From a checkpoint of a small transformer trained on Wikipedia.
Size: 3 heads of 64, vocabulary 8192, 8.92M parameters.
Architecture: rotary positions, untied embeddings.
Training: a variant of SOAP for these matrices, 496M tokens, 3786 steps.
Each number is 128 + 32 x the weight over the matrix's rms, rounded and kept within 0 to 255. Layers, rows and columns count from 0.

# layer 3 MLP up, 768x192, rms 0.152, rows 242-274, columns 96-191
[[ 56 156 163 179 182 116 135 139 110 130 123 114 108  55  83  87 191 128  94 175  82 145 103 132 141 215 107 142 172 150 176 178 209 151 187 182 129 132 108  79 166  87  84 148 149  92  83 130 155 129  88 160 119 147 160 187 125  76  70 110 110 153 112 199 106 160  66 145 123 106 186 131  95 123 137 140 143 170 137 195  71  88 157 186 168 128  75 136 101  93 156 166 183  54 132 199]
 [112 164 113 115 103 144 131 133 197 137 112 155 169 118  84  64 114 203 118 172  88 106 161 122 150 149 133 117 146 151  98 147 157 159 109 122 152  90  77 130 174 116 101 210 121 119  97 135 120  81  87  87 132 120 141 160  83  91 116 136 104 111 119 203 127 134 143 110 142 121  95 162 192 201  68 132 114  95 109  94 141  88 134 136 128 113  92 193 122 125 119 129 103 205 110  75]
 [170 125 174 115 132 133 154 136 139  99 160  95 127 136 213 147 136  92 124 155  82 102 131 230 135 145 145 242  88 127 181 137 120 105 134  78  82 129 129 196 137 128 115 113 118 141 176 126 130  95 117 131 166 122 134 109  47 144 143  79 122  90 133 199  91  63 104 161 130 202 172 136  88 158  98 115 155 138  97 161 109 112 109 161  76 108  97  77 117 104 111 135  74 139 132 122]
 [123 111 125 136 117 139 108 124 165 141 132 101 109 116 137 125  82  70 163 121 118  93  74 155 146 171  93 114 103 120 162 129 140 131  91 146 136  90 150 133  54 128 126 141 107 120 133 142 141 145 112 114 154 105 153 140 185 188  83  97 201 100 154  70 101  35 168 180  86 112 189 159  87 127 118 113 176 189 145 120 106 133 143  91 114 127 135 152 145 138 110 155 116 137 105 158]
 [122 154 119 165 122 154 121 209 118 166 124 165  66 146 138  94 164 151 112 180 143 149 140  96 121 126 106 137 115 126 165  81  87 119 130 142 112 153 118 169 113 181 121  55 129 135 132 128  98 177  89 115  58 119 143 171 116  57 116  77 148  48 127 144 124  76  91 125  91 105 128 133 236  94 109  69  61 131  81 165 171 146 171  94  94 111 161 158 124 108 109  59 152 117 149 146]
 [ 76  99 131 122 119  92  82 105 198 106 114  91 127  81 108 158 111 104 135  50 141 157 130 145 171 153 138 130 143  59 154 190 202 146 167 141 177 105 172 103 169 135 137 139 129  75 143 139 144 162 141 121 123  89 136 195 123 108 161  67 117 219 178 130 122 114 160 114  91  82 133  96 124 144 133 130 129 230 155 151 135  42  96  68  61 182 109 130 171 111 151 120  93 148 101 131]
 [135 109 143 117 174 119 181 143 128 226 151  81 125 125  96  94 143 112  86  73 166 115  74 101 112 154 185 214  54 114  95 127 138 113 140 157 164 118 162 123 106 100 109  84 121  77 131 161 113 121 136 150 123 135 154  72 159 132 114 160 121 148  88 118  96 116 167 143 116 102 156 153 160 183 124 170 133 171 138 191 126 144 143 173  91 115 157 100  65 149  80 142 147  98 140 177]
 [121  93 168 115 209 161 171 108  83 134 153 166  79 152 163 148  76 170 180 139 158 134 104 134 134 136 143 148 126 129 135 151 143 108 147 142 117 122  69  76  56 146 134 151 128  77 151 133 195  98 186 100 115 118 131 102 178 152  51 129 147 147 106  76 147 123  93 195 199 153 103  50  84 126 110 107 148 122 113 140  87 115  85 134 124  51 153 138 107 152 135 145 188  73 166 117]
 [ 89 129 121 135 140 149 166 102  70 166 112 105 132 125 130 136 143 156 168 130  92 138 100 100 135 149 151 106 176 132  89 159 113 108 158 123 142 148 126  96 135  85 194 149  98  79  86 110 129 163 125  88 124 122 150 101 123 145 113 180  81  84 159 154 142 163 132 110 132 151  90 116 121  97  93 106  76 109  73  82  52 129 144 139 180 144 132 150 166 167 138 140 153 162 119 152]
 [109  97 149 149 124  88 114 140 169 102 101 145 106 150  94 125 156 151 134 135 133 141 218  95 178 105 130 139 131 205  72 123 160 199  98 113 109 115 127  29 181 190 155 152  97 102  67 121 113 100 105 120 101 164 121 122 174 113 125 135 118  97 108  48  84  99 219 143 190 134  69 119  94 158 174 143 155 211 177 110 113 104 201  98 145 131 129 113 167 113  95 189 149 120  79 155]
 [183 105 164  79  89  98 106 107 151 146 128 169 149 101 117 152 135 163 120 136  95  96 167 119 126 111 132 106 141 143 100 193 128 127 131  97 194 149 141 110  57 101 155 156 104 102  59 136 150 169 143  96 144 142  71 153 121 143 158 181  84 149 141 161 156 114 111 102 140 160  70 189 203 130 151  80  99  98 179 146 182 117 144 143  57 103 134 126 159 147 124 115 106 124 128 133]
 [112 124  98 112 152 160 109 148 120 106 102 116 119 111 154  99 177 115 146  79 101 153  96 132 132 100 117 160 125  39 150 175 141 120 159  82 141 147  78 116 122 131 127 125 116 185 121 115 128 149 156 185  97 156 145  34 115 134 124 141 125 156  78  95 133 114 163  73 201  97 159 122 127 180 118 142 150 165 108 195 126 126 174 205 162 132 135 144  94  90  98 117 150 172 127  96]
 [155 120 166 153 117 182 112 148 139  76 152 143 190  77 120 126  62  93 101 146 105 207 175 135  96 157 116 105 125 155 173 124 131 133 139 138 140 160 143 154 112 208  97  84 168  97 165 157 113 140 173 108 162 120 152 117 152  87 129 130 115 122 162 119 126 142 123 127 159 104 112 124 131 132 133 100 113 156 142  98 144 115 120 132 108 112  29 114 109 137 106  57 118 112 145 117]
 [160 117 127 109 116 162 113  60  74 131 114 108 153 209 140  89  90 162 150 118 177 162  81 108 208  96 175  75 144 195 157 115  86  74 102 155  92 101 148  92 144 126 212 172 118 102 160  78 144 122 112 138 110 155 106 139 111 148 115 150 152 128 152 114 132 149 158 138  99 177 121 181 136  85 146 132 147 180 102 164 151 106 122  63 116 142 118 159 210 135 164 116 133  86 155 176]
 [107 130 125 170 112 108 105 130 122 167  49 148  71 144 149 152 118 122 198  81 119 154  95 144 189 119 101 164 200 227  40 102 166 110 162 136  84 107 121  99 135 179 141 147 179 117 120 204  85 134  99 136 152 115 152 113 117  91 139 122 161 131 163  44  72 176 134 151  78 107 151 124 112 161  81 152 116 140 136  98 115  98 149 168 173 113 146 135 203 135 173 119 159 116 106 127]
 [174 106 118  45  95 156 176 144 113 229 122 140  73 189 186 171  94 152 103  65  74 147 187 115 133 132 136  98 135 122 134 123  42 134 168 110  94  75 186 125 123 165 184 144 124  78 190 100  76 157 113 134 125 122 170 109 126  99 140 170 182 142  64 188 162  62 151 118 168 129 130 153 128 167 201 180 136 117 173 100 134 146  79 159 157 111 172 243  90  69 123  90 146 124 137 135]
 [201 142 109 121 104 150 130 148 146 136 127 127  81 176 110 105 138 116 121 192 131 152 156  97 142 175 156 130 116 115 137 129  87 151  26 149 102 139 148 216 100 160 115  85 107 127 107 113 153 132  76 118 123 135 129 106 155 110 115 115 196 182 169 155 153  82 103 104 147 137 141  83 213 147  72  88 116 107 204  81  67 135 123  65 129 182 123 115 184  71 113 103  59 138 137  80]
 [174 145 137 126 164 105 129 114 165  96  93 151 128 102 117 143 106 117  80 163 164 108  98 136  65 115  84 122 110 200 115 126 148 184 153 104 121 117 196  86 116 112 136 163 103 115 117 160 114  95  85 116 161 127  45 161 173 129 164 158  63 174 143 197 125 125 133 118 106 162 140 140 149 177 141 102 114  51 112 157 142 117 109  95  67 164 130 187 159 128 142 128 102 130 123 130]
 [148 132 146 152 134 118 126 105 135 144 107 105 110 131 102 136 173 126  95 193  98 146 159 148 120 125 122  89 115 158 127 131 127 134 119 136  91 102 132 103 166 150 172 120 109 124 119 152 133 113 148 142  96 155 141  84  54 122 113 131 168 114 166  84 105 155 151 112  91 130 123 139 124 136 128 129 163 161  92 110 154  89 153 143 114 113  89  94 111 116  99 186 111 103 158 190]
 [141 139 169 122 106 153  92  89 125 127 151 124  52 132  76  73 140 142 104 129  59 172 155 159  98 136 122  83 132 123 133  83 119 113 117 104 192 209 127 163 133 169 116 134 166 127  76 149 159 145 130 109 151 142  77 121 134 118 159 167 126 104 160 102 145  95 133 122 123 173 135 149 174 168 113 143 124 136 153  90 211 132 155  26 111 149 165 132 120 148 101 154  99 102 162 150]
 [ 82 159 185  69 176  51 157 151 128  99 117 127 148 105 158 152 106 151 191 153 155 129 142  89 168 146 108 138 130 144 167  96 136 154 172 114 173 166 100 120 147 110 156  84 147 128 182 169  62 125 108 129 134 109  91 115 160 122 137 182 163  84 129 150 173 162 137 137  91 140  90 140 112  76  57 185 118 138 166 119 162 140 156 128 202 128  93 132 156 128 152 129 175 162  82  46]
 [148 174 151  99 143 104 107  75 116 104 110 204 127 100  89 118  62 117 134 139 148 138 183 108 109 122 155 184 163 173 186 166 130 165 112  78  67 156 169 100  92  93 175 123 117 141  97  84 160 141 147 144 145 115 163  67 151  92 111 136 124 140 166 120 181 116 138 135 193 165 126 178 121 102 150 164 168  72 181 106 135 138 155 132 111 113  87 125 149 154 125 120 175  56 116  67]
 [113 132 119  79 155 113 143 132  86 100 151 174  99 183 131 109 172  92 137 149 177 142  69 113 161 184 189 179  94 158  83  79 100 134 182 168 156  57 123 143 134 139 116 142 147 109 156 122 134 159 140 102 136 131 134 133 127 158 118 144 133 115 126 135  97 137 125  98 117  80 179  91 170 104 169 128 178  96  65 122 130 102 127  89  89 142 152 104 112 121 112  88 106 132 183 136]
 [151  98 100 167  78 174 147 161 131 133 135 133 114 178 136 117 175  55  88 119  96 151 142 111 142 186  85 140 149  66 150 104 166 133  91 151  76 135 139 166  80 102  98 111  99  85 129 133 142 126 137 174 101 110 145 181 123 128 112 167 104 163 140  53  96 107 117 169  91 148 101 179 158  88 122  85 177 135 110 147  93  93 128  95  98 124  92 112 143  87 122  90 164  89 181 160]
 [ 93  65 142 129  93 113 161  88 134 107 156 111 120  85  89 211 142 139 120 133  95 147 127 134  64 130 163 196 120  77 146 142 119 121  71 131 163 106 125  95  65 114 197  99  93 163  68 119 111 206  99 171 137 171 124 129 126  94 180 167  98 187 128 118 203 145 113 130  88 135 123 138 147  95 113 175 135 183 220 118 120 127  92 114 115 135  68 215 174 104 121 150  82 176 139  65]
 [142 154 142 185 145 107  70  64  99 182 148 117 189  51 133 138 110 198 216 146  80 131 158 129 141 137 136 154  63  79  97 162 157 196 124 106 111   4 115  89 123 106  87 146  86 156 158 135 172 112 107 193 173 156 159 159 175 119  65  90 112 142 165  95  64 186 170 143  95 202 192  85 131 151 182  71 112 101 142 131 141 115  87 115 119 114  39 133 132  83 107 184 103 130 130 119]
 [158 124 105 204 139 121 153  80  95  95 161 137 111  96 158  93 130 142 113 151 161 124 132 123 133 149 101 114 147 122 125 119 190 129  86 109 178 131  97 149 103 128 140 127 126  77  91 152 106 149 131 129 157 187  93 160 148 179 142 120 118 112 151 130  79 138 104  83 197 135  84 102 147 130 194 132 139 128 157 187  75  65 133  81 105 126 167 137 110 143 135 156 111  90  98 130]
 [118 115 105 108 177 131 206 153  94 180  77 155 137 115 137 133 196  88 143 130  87 167 110 139 155 186  72 102 131  66  54 127 143 104 114 114 131 141 157  78 156 121 115 153 168 129 130  77 143  99 127 105 173 156 159 109 131 152 163 107 135 188 103  95 129 213  94 138  81 124 119 128 117  99 120 143 177  41 122 179 160  86 102 179 157 151 183 170  75 118  71 141 179  72  89 136]
 [120 188 179 120 138  90 170 141 113 152 172  75  65  88 176 153 104 117 127 146 126 126 140 112  84 158 139 116 140 162 103 198  77 158 115 124 128 153 154 109 100  87 123 161 115 119 117 169  52 110 106 111 130  59 107 169 166 142 156 137 137 138 181 145 106 136 193 127 124 111 139 110 173  76  88 107 126 119 132 141 105 128 157 137  92  65  95 158 145 134 120 167 113 156  87 110]
 [105 158 146  97 128 123 121 161 145 144 145 175  78 128 168 156 124 124  80 109 126  92 167 173 110 116 123 200 107 166  92 142 174 103 123 102  81  87  74 132 175 119 145 162  82 118  91 130 182 168  97 116 152 164  88 136  20 120 155  80 135 118 126  98 113  92 164 167 162 152  54  80 143 119 124 160 140 201 104 199  82 153 143 152 179 105 159 133  94 108 179 213 122 121 140 132]
 [ 86 188 148 152 139 112 170 110 122 154 111 134 122 108  93 127 142 107 132 106 149 142 106 115 148 166 161 111 181 109 143 172 116 109 158 127 197 157 147 165 152 104 106 101 110 116  81  86 136 164  83 104 125 134  92 113  62 137 140 132 157 102 102  99 119 127 128 101 144  51 169  81 138 172 112 148 202 135 154 163 154  65 148 153 128 143 151  94 115 116 155 154 140 133 135 165]
 [112  75 111 181 177 145 136 114 155 133 118 113 145 142 117 152 124 123 170  90 137  58 153 119 146  76 209 159 134 105 100  92 143  98 142 139 160  65 175  82 164  64 153 110 143 130  95 100 164  89 164 102 109  86 135 132 122 131 146 145  86 130 133 133  93 114 112 137 111 114 168 117 180 131 103 138 115 105 104 181 149 120 102  99 106 170 152 126 150 120  96 125 136 183 110 150]
 [131 150  81  76  71  67 132  43 142 102 148 148  78  89 131 134 148 170 141 111 152  92 145 143 153  94 160 135 136 149 156 147  71 153 125 102 183 152 148 171 122 144 143 115 147 119 108 108  82 193  40 109 178 164 140 162 134 192  90  85 125 121 140 129 101 109  55 121 134  72 174 112  96 161  93 149 128 154 163 165 176 221 106 154  92 171 111 118 173 105 121 103 104 150 139 115]]